{"n_layer": 11, "d_model": 224, "n_head": 4, "n_kv_head": 4, "head_dim": 64, "d_mlp": 768, "vocab_size": 1026, "activation": "gelu", "norm": "layernorm", "norm_place": "pre", "norm_eps": 1e-05, "positions": "learned", "qk_norm": false, "attn_scale": 0.125, "bias": "all", "tie_embeddings": true, "parallel_block": false, "init": "normal", "init_std_qkv": 0.032, "init_std_o": 0.0299, "init_std_up": 0.032, "init_std_down": 0.0173, "optimizer": "muon_variant", "lr": 0.0074, "beta1": 0.95, "weight_decay": 0.031, "lr_head": 0.00421, "grad_clip": 1.0, "warmup_steps": 200, "schedule": "cos", "final_lr_fraction": 0.0, "batch_tokens": 16384, "seq_len": 512, "doc_mask": false, "train_tokens": 103600000, "steps": 6324, "dataset": "wikipedia_en"}
Each number is 128 + 32 x the weight over its row's rms, rounded and kept within 0 to 255. Layers, rows and columns count from 0. The size above them is the row's rms in percent of the matrix's.

# layer 5 MLP up, 768x224, rms 0.112, rows 324-354, columns 0-111
size [104  99  89 110 111 102  97  91  95  97 100  96  97 106 110 105  98 102  98  99 103 106 107  98  96 102 109 105 101 103 100]
[[ 92 105 180  97 113 141 125 134 157  89 147 136 101 105 137 114 148  43 136 122 125 117 147 136  92 112  90 118 149  98  76 122 153 117 121 136 107 149 141 133 150 107 111 136 123  50 146  94 132 124 134 155 169 143 152 105 162 133 150 138  83 106 115 168 103  91 142 130  59 170 129 155  89  91 118 100 149 113 145 206 121 149 143 115  99 130  66 102 156 126 153 179 116 124  89 113 190 180 102 185 220 161  91 126 122 136 188 124 203 119 148 110]
 [152  94 110 155 121 134 160 124  94  82 178  88 167  80 109  89 127 115  98 158 135 130 136 167 104 169 135 177 121 152 176  95 164 105 118 103 152 134  98 179 161 142 197 103 125 168 126  92 114 135  98 160  84 130 173 124 152 114 123 150 129 103 128  72  90 144 114 214 128  72 125  87 145  79 173  99 129 116 123 125   7 137 105 148 130 159  71 134 115 108  72  90  85  79 156 113 105 124 107  82 144 189 127 166  94 139 105 103 140 113 123 120]
 [111  72  76 180 135 137 113 100 146 141 150 145 144 179  30 131 154 122 127 156  85 136 133 143 141 117 113 115 133 141 173 109 113 159  94 160 115  83 132 146 119 129 156 187 156 169 185 156  87 122 148 155  97  70 117 117 140 126 123 181  80 140 149 137 148 124 175 135 150 124 117 136  69 108 144 134  70 154 199  93 109 146 145 140 122 127 141 112 141 109  86 130 119 144 117 160 116 114 130 116 147 178 119  74 108 121 122  31 120 157 136 179]
 [131 123 114 121 172 127  97 110 107 152 159  97  80 134  84  93  93 144  90 114 143 145  83  90 145 160 120 100  88 118 143 112 148 146 158 153 165 104 154 128 133 136  92 140 135 151 152 205 113 124 122  62 119 125 158  90 132 138 134  97 129 100  65  89 139 100 189 145 125 189 140 138 185 207 157 171 140 129 146 143 106 117 116 148 112 149 162 101 133 150 117 100 195 155 153 102 136 151  90  60  87 168 101 162 255 159 110  79 188  69 157 118]
 [114 111 173 117 130 144 136  43  96 102 142 209  67 175 145 189 111  83 109 118 148  95  91 173 161 143 126 142 169 115 135 135 130 104 136 165 208 120 120 130  75  76 131 110 110 130 114 117 131 158 174 195 102 124 159 157 118 106 107 116 107 133 128 125 183 115 110 154 138 156 150 123  89 169 132 113 100 167 111 116 148 168 161  93 145 111 155 146  76 155 128 143 116 129  99  71 136 148 117 175 118 142 143 154  82 124 139 165 186 126  79  54]
 [142 157  99 126 101  68 141  89 162 146  88 179 184 151 186  80 115 110 155  83 183 119  95  89  96  39 143 184  92  82 168 154 128  71 172  69 113 159 194 139 114 161 157  78 139  57 164 109 105  93 136 141 174 162 171 132 146 149  89  90 107 131 117  99 136 102 139 166  92 145 169 125  82 129 173  83 104 116  73 110 136  98 145 135 135  74 131 116  74  96 151 208 179 123 139 114 127 169 110 134 117 152 129 105 114  79 106 149 135 117 152 154]
 [117 164 120  95 166 165 166 129 107 129 107 103 173 120 108 107 183 204 134  95  76 134  80 133 115 149 177 142  99 115 144 178 156 159  96 108 131 132 112 123 136 152 146 140 105 180 149  54 182  96 137  85 128 142 142 133 148  90 163 163 137 111 133 196 169 182 110 179 113 171 117 115  99 161 163 155 149 164 118 162 201 136 145 147  99 144 118  97 178 145 175 146  68 130 178 152 145 124 108 130 121 158 147 126 105  62 185  62 119  93 156 107]
 [141 162 136 130 212 109  63 166 120  76 138  96 112 130  97  83 127 118 157 118 118 104 134  87 143 144  77 113 116  69  89 199 130 120 156 119 102  71 144 118 123  99 147 168 122 164 150 130 179 139 119 149 133 145 169 140 179 165 121  76  97 138 112 134 144 144 140 150  82 153 129  85 118 120 137 145 169 128 147  90 135 128 116 126 140 175 103 119 129 181  74 142  84 130  97 108  98 141  98 139  98 168 175 108 131  88 144 103 112 182 165 142]
 [186  98  62 154 165 156  81  71 176 134  86 114 143 124 103 147  76 120 101  72 110 162 101 157 110 114  99 183 155 143 185 148 150 124 106 139 129 146 118 129 156  81  94 148 175 188 129 137 118 104 124 147  94 117 148  98  88 155  98  79 108 123  95 192 155  92 177 178  93 160 157 101 155  79  66 149 205 123  73 114  63 120 137 171 129 143 145 108 150 115 180  96 133 141  69 128 135 156 156  87 122 136 137 130 107 181 175  59 135 173 114 103]
 [ 81 106 152 171 136  81 150 158 171  99 175 144 102 187 173 136 189  81 142  68 136  47  96 114 108 152 141 149 141 163 111 147 107  94  84 158 175  68 115 179 150 130 127 147  83 103 122 169 106 127  99 152 105 136 118  99 142  99 124 118 178 151  89 131 149 110 140 132  67 135 104  71  75 103 132 128 138 116 169 155  81  92 138 137 133 127 105  89 113 125  96  82 161 123 115 123 121 140 176 119 150 150 135 163 127 132 141 146  55  52 171 120]
 [159 157 186  83 107 155 164  99 144 179 164 141 104 122 138  73 154 147 144  91  99 174 110 123 117 152 140  98  89 162  70 118 143  97 136 162 127 120 110 151  83 126 121 148  95  94 110 101 144  95 129 165 134 136 169 101 224 118  83 106 134 120 109  47 144 135 112 158  95  94 116 146  94  70  92 115 155 112 124 128 146 136 119 165 118 134  91 123 115 147 133 174 148 178 152 101 129  86 120 220 116 132  95 121 102 106 132 125 134 134 147 206]
 [132 120 134 114 121 139 145 112 207 141 140 129 103 114 110  92  64 143 116 110 130  63 139 152 102 105  94 123  52 137 141 133 148 102 201 168 153 133 141 158 110  88 164 118 177 159 159 184 165 132  99 159 170 107 160 140 134 143 136 133 146 119 138 113 120 136 122 180 148 175 146 126 142  54 104 133 155 170 135 132 123 101  46 139 117 184 188 112 128  96 120 135  73 116 168 111 135  64 110 123  86 209  69 174 121 141 102 103 169  99 118 131]
 [151 129 149 123 132  89 120 155  81 152  75 102 139 123  76  49 150 146 120 163 137 128  73  87 100 123 154 222 130 138 137 133 152 135 185 106 148 123 134 110 115 152 105 131 110 137 142 116 135  61 139 164 135 139 141 108 112 146 160  90 123 147  92 154 123 152  98  71  74 184 104 155 128 104 160 138 172 151 100 120 134 100 128 164  69  73  91 129 134 151  58  74 152 138 199 101  91 151 129  92  88  80  79 174 162 145 112 145 189 190 155 137]
 [155  31  38 147 130 130 125 131 116 111 170 112 118 126 125 182 147 155 152  93 143 123  92 119 151 123 103 117 168 132 114 108 113  95 178 107 141  79 131 108 168  79 132  99 185 156 126 187 122  83 115 116 113 105 165  73 121 118  95  81 106  94  98 148 178 135 133 133 168 122 150 161 148 149 169 126 129 166 165 112 133 118 187 129 148 101 173  99 174  88 114 120  85  99 104  98 154  94 102 126 145 173 135  65 112 118 112 190 126 120 162  69]
 [ 99 160 146  92 173  85  87 163  93 117  91 110 145  90 127 136 171 140 133  83 108 169 158 142 168 146  67 118 162 165 130  76 133 154 140 100  90  81  85 132 119 137 129 195 152 156 148  97 106  66 112 129 108 104 141 115 154 174 148 195 103 168  89 128 129  99  90  99 162 147 164 100  92 127 133 181 103  85 176 164  91 116 119 112 144  78 180  95 185 125 100 106 146  51 146 131 133 191 108 143 185 142 127 171 188 122 130  90 145 150 102 110]
 [138 196 102 119 139  93 172 154 165 111 163 105 100 103 156 134 126 122 121 193  75 138 113 172 113 127 170 164 162  86 128 142 165  98 161 163 100 136  74 137 111 108 136 150 124 150 148 139  97  92  66  84 111 119 158 150  96 112 112 139 184 104 121 161 115  77 157 206  80  98 115 176 142 187 169 111  97 138 196 119  96 140 125 185 128 146 119  95  93 154 112  95  81  96 162 163 125 124 128  93 177 177 127 195 132 116 134 103 164 160 115 157]
 [169 109  80 134  91 196 120 127 139 120 160 159 137  77 115 130 130 134  86 124 168  89  93 140 204 106 177 177 147 111 201 109 116 119 103  98 160  90 114 157 150 132 172 131 114 159 147 133  58 156 143 161 122 150 144 152 118 135 156 204 143  72 130 148  91 115 160 155 128  61 113 177 122 102 135 174 164 158 112 118 134  69 164 151  72 152  97 156 132 131 156 112 135 128  82 120 112  97 172 105 115 103 111 155 105 134 177 111 106 117  79  88]
 [121 118 171 160 153 103 121 122 114 145 146  84 179  96  94 133 144 153 142 109 100 121 148 213 151 121 139 137 149  94 147 137 129 180  92 127 151 130 140 102 153  98 137 154 153 122 142  84  69 126 124 254 222  95 114 132  85 125 134 155 139 103 125  57 133 153 111 141  82 143 135 128 125  95 104  92 154 145 159 150 100 127  73 124 116 172 122 187 109 137 125 120 130 144 174 100 166  58 132 145 210  74 164 112  70 110 176  97 149  98 137 148]
 [116  88 120 139 108 110 177 171 158 117 166 131 114 132 134  94 142 105  79  95 103 116 110  89 156 170 130 150 155 159 147 103 180 143 113 158 186 207  95  75 144 122  74 134 171 155 175 111 102 101 184 160  91 136 120 106 152 110 150 151 173 128 128  97 118  83 130 186 130 117 115 105  84  86 152 252 169  82 130 160 101  90  91  67 116 123 114  79 180  69 128  64  83 140 173 147 102 148 109  99 101 148 148 131 145 165 150 113 132  94 162  84]
 [116  79 119  77 176 156  91  97 170 151 107 129 137 149 138 137 129 124  95 151 127 145 106 138 110 101 141 145 105 175 144 167 123 151 128 190 146 132  85 134 180 150 119  90 129 118  95 141  72 147 153 151 183 123 130 175 149 137  81 122  76 129  79 136 108 196 109  99 152 160 124 126 121 138  89  96 143 100 148 111 166 126 104 189 121 196  65 144 136 150 132 161 147 168 134 144 111 145 157 121 133 125 141  99  71 170 134 101 136 140 103 184]
 [129 111 123 113 163 140 133 107 156 147 127 153 156  95  91 167 136 170  85 122  92 120  82 132 206  97 183 132  61 113 129 117 118 161 107 157 114 100 123  99 144 112  88 173 191 136 155 107 179  93 121 179 149 134 106  68 122  39 104 121 198 168 158 107 155  82 147 136  59 100  95 152 177  94 159 117 173  84 111  97  74 130 118 141  87 189 134 146 183 114 108 146 149 138 132 146  74 115  99 120  70 165 166 159 158 132 108  93 153 139  64 131]
 [ 94 155 136 104 146  91  81 102 146 156  92 101 125 102 184  79 135  98 177 160 141 125 203 158 129 112  91 116 111 145 182 185 113 100 166 134  69 126 149  80 110 129  88 101 175 123 154  42  98 142 107 100 172 123 132 159 148 120 121 112 111 120 125  99 101  92 124 180 136 108 165 155  51 141 140 129 182 167 133  94 160 120  93 155 110 139 121 134  87 111 153 122 183 149 106 101 156 168 107 126  68 132 122 116 181 171  86 124 119 122 137 152]
 [177 154 155 120  94 123 193 151 122 138 124 117 228 159 107 144 121 156 121 122 190  78 127 106 114 174  62  20  75  98 125 117 153 122 132 178 112 125  61  78 112 160 140  97  93 124 166 110 153 180 159 108  94 131 151 182 171 135  82 139 140 174 132 139  93 123 104 143 101 131 124 120 142 131  82 165 161 108 165 173  80  84 102 128 161 113  84 114 123 102  70 148  88 166  90 118  86 140 140 156 165 159 134  98 125  62 109  95 138 144 103  84]
 [ 98 136 143 150 102 117 157 127 123 142 148 129 151  78 103 179 168 182  31 103  93 101 122 140 122 140 133 118 135 174 132 131 108  99 129 102 174  78 179 168 108 187 107 133  83 141 129 201 128 108 155 101 111 136 130 142 127 197 127 116 134 103 145 118 129 138 160 118 164 130 154  43 175 106  84 133 139 135 160 165  97 112 175 119  95 184  47  82 128 143  92 172 129 181 126 153  97  97 118 161 131 135 135  68  70 131  75 133 137  68 166 193]
 [ 90  72 131  69 234 171 120 132 117 128 136 172 116 102 123 158  70 141 154 161 111 198 180 162 117 128  98 130 102 203  68 135 108 148 111  69 101 157 128 108  81 124 144 168  95 161 206 102  88 141 175 180  79 173 105 153  99  78 109 135 151 115 115  90 150 148 109 147 155 103  76 165 145 115 116 161 123 108  76 108 142 148 109 160 110 107 163 116 129 149 122  66 170  92 136 133 154 193  84 133 145 136 117 108 129 161 117 133 112  51 115 105]
 [177 106 198 180 126 187 121  90 168 119 119 141 116 108 150 134  82 120  89 146 144 105  96 119 130 112 172 180 145 124 193 127 125 151 126 151 129 220 104 208  88 172 200 118 127 147 118 117 193  13 160  92 173 127 147 145 128 116  93  76 149 111 137 160 137  78 147 119 111 121  46 129  90 126 158 179 132  74 134 103 127  79 158 106  83 156 134 113  96 111  95 106 151 159 100 139 131  71 111 149 102 142 102  90  97 147 127 136 151 158 130 107]
 [ 91 143 110 131 158 122  96 188 148 145 200  67 138 121 141 149 126 108  94 156 186  99  77 147 139 148 103 150 128 144  93 205 108  93 131 144  95 117  95 118 107 117 157 144 119 123 138 115 155 112  86  77 147 124 183  91 149 115 101 134 109 143 146 132  67 152 157 133  71  95 111 138 115 122 123 121 140 160 162 142 199 119 166 161  78 120 141 101 127 122  86 141 149 209 155 191 117 129 113  93 187 205  86 116 162  46 151 104 125  77 119 134]
 [ 74 126 150  71 178 148 119  84 143 107 100 223  91 115 156  81 110 123 189  63 129 118 139 123 158 127 100 127  98  45 135  92 178 132 157 120 131 123 139 114 131 134 161 143  92 114 146 124  59  98 132 115  85 104 100 156 106  61  90 140 173 127 131 158  93 150 136  95 172 112 145  91 145 146  92 136 136 112 123 128  84 184 142 126 106 193 161  87 126 112 144 105  71 123  99 120  99 132 114  98  75 126 141 125 143  98 115 158 122 132 112 176]
 [140 105 177  98  41 127  93 152 165 105 112 121  69 105 154 126 147 172 122 189 190 108 129  92 101 140  70 158  89 149 169 163 180 105 105 102 146 125 106 161 117 149  61  90 179 104 111 145  61 167 135 125 134 126 179 140 104 148 210  94 116 164 138 133 104 103 131 146 168 103 101 199 103  90 194  89 166 176 102 145 185 168  87  94  95  91  93 143 187 131 133 109 170 117 116 158 139 160 143 106 142 151 112  88 150 100  96 178 111  76 194  74]
 [121 123 138 130 132 105 154 115 146 125 123 163 109 171 118 138 134  92 121 128 106 103  95 178  66 125  93 164 120 120 144 147 129 128 112 128 140  63  68 181 134 102 136 176 117 142 155 112 117 129 176  93 200 193 111 134 119 117  93  78 196 171  86 118 145  87 112 230  61 166 155 157  85 111  93 131  72 165 207 157 137 103 170 179 157 145  85  74  91  80 109 146 163 115 128  88 137 152  83  95 113 138 186 144  83 136  98 174 112 136 135  81]
 [160 143 126 127 111 130 134  85 157 102  79 177 141  89 163 178 183 106 165 117 115 159  93 195 140 149 121 110  85 101 153  93 110  95 133  88 147 121  79  87 199 113  97  94 139 119 145 153 100 201 128 185 141 134 136 143  98  43 130 155 168 147 124 141 153 135 156 105 102 146 171 128 106 154  82 163 166 134 118 134  78  74 115 106  76 101 142 167 187 128  61 175 164 161 138 139  95 101 131 159 183  86 123 115  99 108 151 109 156 141 146 127]]
# layer 5 MLP down (transposed), 768x224, rms 0.0608, rows 324-354, columns 0-111
size [104 103  92 102 100 102  98  89  95 100 102 100  98 109 110 104  98  96 103  98 104 109 110  99  95 108 108 113 100 108  99]
[[126 141 136 165 113 145 186 138 122 133 136 141  81 106 142  95  78 141 171 142 110 125 149 167 121  99 208 102 166 175 135 163  75 171 146  75 127 132  66 156 116 150 175 143 123 161  96 138  96  52 111 149 111  42  77 160 106 150 133  96 119 112 158  99 154 149  50 114 161 126  68  79 104 120 135  88  79 133  96 151 152 121 157 100 129 155  99  82 162 140 129 167 147 120 146  59 166  83 137  80 116  79 158 152 127 138 126 106  49 101 152 168]
 [113 144 105 138 100 118 150 172 138 112 169  40 117 144  95 118 186  89 131 118 116 148  93 221 142  96 131 117 131 103 117 130 107 111 122 174  29  94 158  94 113 129  99 132 142  93 141 115  92 152 134 154 132  72 114  88 169 127  95 193  66 116  96  77 107 177 142 155  60 142 147  89  94 130 162 117 106  85 157 117 138 112 130 110 129 139 160  85  67  96 120 158 166 138 116 197 110 157 152  91 106 140 109 147 119 187 135 157 153 167 165 109]
 [104 119 177  82 216 116 123 140 136 127 141 113  87 162 108 180 107 112 131  86  99 151 153 133 136 117 111 104 145 195 188 118 145  78 137 137 157 183 124 139 120 163  55 151  96 151  83 133 167 134 150 149 161  96 104 182 124 161 170 103 138 184  91 105 177 181 103 115 151 114 130 119  98 131  76 190 108  98 169 100 160  84 166  96 142 166  95 126  88 130 104 145 138 169 108 108 138 165  99 126 166  76 134 127 115 147 113 158 163 195 129  96]
 [ 95 123 116 216 171 119 159 104 162 103 117 120 118 113 172  92  80 147 144 144 118 132 157 153 107 176 155 140 156 130  77 133 115 130  88  93 104 165 131 104 100 124 121 118 106 105  75 102  97  93 157 150 132  99 110 176 165 143 133 169 197 159 127  95 101  94 109 131 113 150 131  49 112 107 136 104 127  51 140 118 147 117 150 102 214 143 151 138 123  90 107 146 173  94 146 139 152 140  52 186 183  87 141 185 127 133 131 192 121 119  77  77]
 [106 124 107 101 109  70 136 107 110 118 158 158  43 130 155 119 130 158 149  98 204 173 127 126 169 129 113  99 163  84  48  86 115 156 132 179 131 105 120 146 133 170 140 136 140 130 165 100 121 110 110 179 167 165 107 137 103 128  77 132 123 145 149 131 146  81  96 102 121 159  90  92 103 105 121 103 163 109  77 140 147 171 186 123 163 131 118 131 126  99 139  98  92 134  82 195 129 101 170 157 139 149 153 148 125 139 128 149 113  60 161  71]
 [110  99 128  46 118 144 160 177 126  95 110 158  61  65  59 110 159 105 145  68  75  93 108 115  91 100  88 146 151 136 124 133 144 158 139 133 131 159 120 103  94 121 173 140 131 109 148 138 118 123 140  71 144 141 140 106 162  81  61 184 159 158 147 124  66 133  72 159 139  99 106 132  92 137 125 144  61  82 171 171 112 141 153 137 171 144 138 141 139 152 144 113  95 126 115 152  79 110 108 111 178 107  80 178 142 166 159 158 228 134 129 124]
 [114  87 119 123 102  95 128 146 155 131 146 124  56 179 173 113 117 120 151 149  98 103 110 127 113 107 108 146 124 110 127 146 107 121 123 108 162  85 130 102 177  57 171 155 112 144 136 167 117 120  85 159 176 126 137 149  78 127 114 111 117 124 109 167 179 130 170 127  90 143 183 119 156 153 145 141 138 136 193 147 101 100 170 112 135 108 154 170 122 123 152  95 106 100 146 103 152 100 113  90 104 148 136 166 145 133 114 138 136 213 205  98]
 [131 123 229 171  75 180 155 134 140 163  64 121 100 146 167 150  91 133 101  80 124 149 125  88  68 163 125 122  89 142  81 157  98 138  74 103 110 175 113 136  93 187 100 116 128 133 124 204 163 123 152 153 153 163  88  55 103 114  93 143 122 128 139 110  66 123 116 102 140 159 136 150  81 143 190  45 113 141 105 143 112  60 161 130 112 141 154 176  98  75 142 149  99 103 122 109 190 144 111 151 116 142 145 151 134 150 116 171 125 156 153 107]
 [145 156 161  79 114 121 148 169 144 144 120 134  97 108 166 142 161 152 104 148 163 112 129 126 118 152  92  95 136 150  49 102  84 134 169 118 161  90 107 108 153 131 120 129  81  95 161 149 132 141  47 132  83 140 149 207 118  91 215 105 110  90 137  72 180 166  97 148 153 131  85 119  48 164 154 162 104  96 108 106 173  85 159 116 128 137 159 139 148 118  61  94 141 103 151  71 111  73 121 144 154 107 115 156 155  99 146 181 141 140 157 138]
 [206 159 208 179 151 118 193 126 130 171  20 197 108  95 132 124 117 162 106 141 101 147 119 175 131 145  87 106  75 158  88  98 105 152  70 174  65 108  89  90 122 132 139 110 140  81 162 125 125 128 175 128 203 143 148  97 147 111 132 125 162 185  78  67 114 115 132 136  65 138 187 104 150 164 139 114 128 102 186 126 110 145 147 108 141 126 126  96 165 132 134 123 109 150 110 130 210  77  80 132  96  80 118 161 128  80 136 145 151 123  93 114]
 [125 119 139  64 163  99 128  77 144 120 124 135 124  64 135 113 116 119 128 142 124 108  98  92 123 189 137 103 168 226  86 137  88 106 172  83 154 184 111 161  92 101 101  95 115 147 138 128 129  79 185 138 144  87 124 135 143 131 141 107 128 170 145 163  80 155 142 119 142 122 153  84  86  91 145 138 115  98 108 211 165 151 120 129 100 127  97 145 205 157 125 116 129 164 105 190 124 121 162  99 152  97  75 167 125 233 145 114 114 107 140 153]
 [124 118  93  93 120  85  99 110 190 113 112 145  98 137  92 116 122 120 116  97 136 109 145 153 120  97 119 117 122 134 106 150 150 127 143 216 162 133 106 175 115 117 139 127 167 117  96 167 111 173 100 154  48 161  75  99 113 165 153 115 102  99 122 177 139 134 119 141 140 136  70 131  93 150 103 137  72  75  80 135 123 107  77  78 159 127  95 157  92 140 179  97 190 112 111 150 142 176 100  92 131  96 134  99 174 152  80 109 149 117 135 155]
 [132 102 120 168 157 136 163 124 173 112 161 133 115 104 111 153 185 160 118 122 125 225 140  95 156 166 174 140  95  97 129 115 156 123 144 155 108 134 149 120 104  85 133  96  98 168 144  61 136 161  95 124 114 173 137  85 126 154 162 148 187 163 138  98 164 191 117 167 175 186 156 169  89 159  94 136  36 100 178 132  58  83  89  79 128 138 128 182 126 157 107 113 135  73 119 158 103 116 103  96  80 127 147 122 119 154 118 217 165  99 134  89]
 [129 129 139 176 128 217  61 134 123 175  90  91 163  83 114 104 112 100 122 108 121 127 125  97  89 125 142 121 140 128 106  76  72 113 157 140  98 117  98  81  47 178 112 134 147 142 185 147  88 101 158 112 132 129 127  85 133  70 106 143 125 161 138 195  59 124 101 115 115 101 134 168 124  59 155 145  95  94 101 145 162 117  92 109 114 126  93 120 143 145 109 112 134 132 105 147 167 160 187 177 174 180 135 187 147 176 112 166 132  89 172  60]
 [ 79 134 105 174  91 135 114 172 153 122 121 157 107 117 145 131  44 167 156 202 107  89 142 104 143 106  74 183 131 106  82  87 155 152 137 141 133 119 126 191 176 125 124 119 129  99 155 175 121 128 134 141 124 109 125 160 149 131 165 139 109 162 144 152 184  80 100 177 124 129 151 143 141 134 129 124 120 155 106 143  86  75  64 166 125 193 108  96 139 105  82 144 121  81  85 112 172 112 155 102 165  93  99 130 110 174 142 118  95  74 185 132]
 [171 168 108 108 135 106 138 116 144 122 206 144 137 163 206  89  94 123 108 168 121  95 190 136 161 124 126 129 117  76  95 176 113  52 138 174  84  54 107 111 119 210 108 162 197 154 152 149 163 174 109 152 171 129 114 155 103 128 178 185 153  71 135 135 146 126 154 119 133 125 127  89 129 134 148 171 108  95 119 119  72 128 101 120 118 134 145 120 100 123 147 124 169 124 141 134  82  87 126 158 156  73 147  72 110 141 113 156 136 131 127 119]
 [120 122 159 134  89 108 178 148 100 106 135 143 118  90  86 106  97 120  86 158 152 203 149 161  91 112 141 118 119 133  90 129 135 153 124  89 132 101 147 154 108 177 143  86 178  89 137 100 105 117 107  62 130  76 109 150 162 134 140 125 159  84 133 136 106 121 110  45 161 117 119 128 123  70 157 163 133 145 122 186 146  99  95 116 112 194 148 192  70 145 134  97 113  76 228  46 148  45  68 144 162  91  96  75 217 181 107 134 117 159 113 185]
 [161  61  82 136 169 130 125 154 120 131 165 145 110 129  82 104 131  92  75 152 129 195 112  54 146 148 125 156 127 178 112 139 120 120 163 139 119 141 151 127 143 103  99  95 149  87  97 105 128 119 132  90  89 113 110 169 176  86 154 124 134 114 114 112 140  86 207  70 147 105 161 126 111 110 106 166 172  63 145 100 123 176  90 125 165 158 182 144 118 132 150 159 138 105 124 135 154 143 189 136 135  87  82 161 147 117 143 166 150 125 132 135]
 [141 107 130  93 179 107 163 163 160  80 164 182 151 170 108 125 138 127 153 158  78 155 210 196 147  75 148  96 143  66  97 105  78 163 170 142 101 133 123 140 127 107 151 190 118 115 187 117 135 133 129 127 145 147 141 143 135  93 105 109 157  81 178  97 186 137  86 132 103 133 169 135 111  93  99 133 152 101 100 147 169 145 163 107  52 130  93 100 118  84 121 140 116  50 126  51 158  49 119 138 166 128 108 150 141 193 121 105 124 129 116 150]
 [ 88 166 170 138 128 112  99 109 100 188  73 152 114 101 129 160 135  92 119 120 131  94 135 104  74 140 117 110 143  81  60  65 101 164 142 158 124 193  91 129 116 106 176 140  81  94 153 171 173 112 159 140  90 124 147  97 114 127 141 133 120 133 155  97 148 131 107 106 129  59 110  97 136 160 175 138 126  95  88 138  75 107 146  93 106  71  59 164 107  50 149 102 135 133 123 181 176  95 168 111 170 175 121  75 120 137 176 111  83 110 147 140]
 [107  72 114 125  97 146  77 131 163 129  81 137 131 131 219 126 136 106 144 100 125 110 101  79  86 105 123 122  66 152 205 109  99 100 119 119 151  98 123 155 150 146 164 152 179 156 113 134 108 107 165  51 101 178 134 155 136 217 140 137 163 137  95 145 124  97 125 146  98 115 129 154 165 130 130 115 107  91  94  98 119 138 160  99 154  98 131 139 159 179 166 104  74 157  98 200 152 177 125 151 147  76 150 151 147  91 112 181 125  99 122 138]
 [118 139  97  69 175 107 155 157  83 156 120 150 166 150 173 134 169  77 135  94 136 118  96 180 139 150 154 122 135 174 105 103 130 132 142 162 158 121 126 130 155  58 132 130 122 202 158 118 137 117 191 140 113 144 125 155 151  76 128 130 149  73 135 148 127  98 159 145 107 166 110  87 128  91  68 119  94  93 120 172  93 158 158 110  24 116 116 125 180 150 185  95 147 137 133 106 109 123 147 135 157 146 125 132 184 192 119 110  81 144  90  75]
 [159  94 102 106  79 110  84 147 166 135 161 135 160  98  99 101 143 149 163 101 166 160  66 163 109 127 117 181  84 162 195 108 157 108 138 102 139 167 161 128 112 154 149  93 120 212  70 160 159 149  99 166 171 136 152 123 118 131 119 190 137  71 184 146 113  92 129 158 149 143 109 174 148 129 108  61 104 207 128  78 118 112 120 159 188 110 144  95 135  84  89 182 106 124 116 177  89 170 131  97 116 101 137  98 140  67 188 166 137 142 150  82]
 [127  89 139 146  81 170  49 181  89 114 150  81 149  99 131 106  86  97 151 148 158  90 125 108 126  97 165 153  46  72 137  72 125 136 168 215 135 110 127 126 131 105 100 164 112 204 102 134 147 152 101  66 148  78 125 132 150  83 127 181 104 123 130 146 127 174 138  89 121 119 140 137 106 146 102 122  95 125  95 119 100 117  81 140 114 139 234 139 123 133 155 106  98 111 132  92  61 220  94  94 157 168 122 172 134 142 156 131 172  67 100  93]
 [133 165 138 135 100  69 119 108 140 119 154  79  88 114 114 150 184 150 176 129 132 114 111 137  99  79 162 126 132  99 137 139 104 157 140 192 136 142 154  53  79 144 118 100 110 109  98  73 113 117 162 142 114 122 161  87  99 162 126 145 120 114 146 123 119  94 152 189 118 177  97 171 134 145 178 130 149 107 141 105  86 130 186 180 155 158  58 150 132 107 175 143 135 151 149 160  64 110 158  79 108 117 116 155 156 141 102 102 140 122  84 184]
 [ 91 107 172 115 154 180 150  94 139  98 163 117 191 120 139  88 156 124 118 170 180 108 105 125 119 132 116 151 148 166 123 102  69 117 131 153 169 172 159 150 138  90 121 109 149  99 157 107  94  71 140 142 117 191 126  96 104 109 149 128  99 109 127 135 131 157 149 119 134 100 146 120 120 120 154  97 105 122  83 162 149 122 124 151  94 101  49 157 118 116  49 136 114 178 146  67  62  38 116 100 112 153 102 129 166 174  78 154 109 118  88 114]
 [144 146 145  96  99 154 162 191  88 178 190  79 114 145  99 158 127 114 160 151 156 112 136  96 150 124 192 116 145 135 124 152 147 114  71 145  90 114 165  78 148  76  79 114 144 156 165  91 132  88 126 146 120 109 165 115 155 126  79 142 130 144 129 186 120 127 116 104 150 107 140 113 139 218 138 132 123  66  78 168 177 170 148  98  75 154 110 171 169 116 110 122 113  52 180 125  95 153  98 133  40  87  65  91 133 174 114 138  84 134 130 128]
 [137 130 136 176 201 109  98 176  75 118 137 100 128 178 107 136  75 142 116 162 135 136 141  91  55  82 158 119 167  86 152 139 110 106 152 148  95 142 126 162 188 159 201 146 106 181 152 186  97 117  69 142  82 137 123 155 133 181  82  97 145  73 138 101  96 147 137  94  86 119 127 152 141 128 172 117 186 111  98 150 109  80 147 144 128 163 188 123  90  90 103 101 153 173  48 130 142 106 134 139 171 141  96  72  96 117 161  91 167 130 120 114]
 [147 149 117 114 139 117 129 161 147 160 125 102 121 134 156 101 163 116 118 160  70 160 112 145 159 132 140 139 120  93 124 118 130 142 157 174 134  85 202 126 122 188 167  95 154 118 135 143 137 126 152 160 114 103 111  92  89 135 106 137  82  91 198 108 168 126 130  59 116 101 119 160 118 112 107 140 130 193  99 111 115 117 141 116 146 109 140  81 167 114  87 106 107 114 132 135 105 129 112 182 122  83 120 119 133 154 104 115 120 105  69  44]
 [ 73 216 147 183  93 148 140  83 122 137 126 131 107  73  79 130 108  97  97 137 164 142 133 191 134 112 103 146  92 139 143 100 112 131 135  94 158  82 119 115  89 171 156 131 134 143 143  97 195 135  72 146 123 130 174 131 178 192 126 153  98  56  96 120  87 157 171 160 166 195 131 143 106  96 143 111 126 155 116 111 112 116 104 125  77 218 116 106 111 133  59 108  95 115 130 147 124  93 124 160 132 137  51 177 104  91 124 172  90  90 157 131]
 [117 133 142 175  82  90 124  99 134 162 131  99 172 168 123 158 110 145 132 104 158 114 178  99 109 125 158  76  75 157 205 137 137 145 139 123 126 101  79 101  96 108 102 165  96 193 160 219 120 124 170 165 113 106 162 150 122  82  86 154 120 106 143 123 106 135 199 140 158 111 141 165 207 164  82  51  96 166 108 114 132 121 199 123 178 135 168 159 115 103 134 166 183  86  87 176 111 134 118 105 124 144 105 122 123 119 133 141 109 108 145 119]]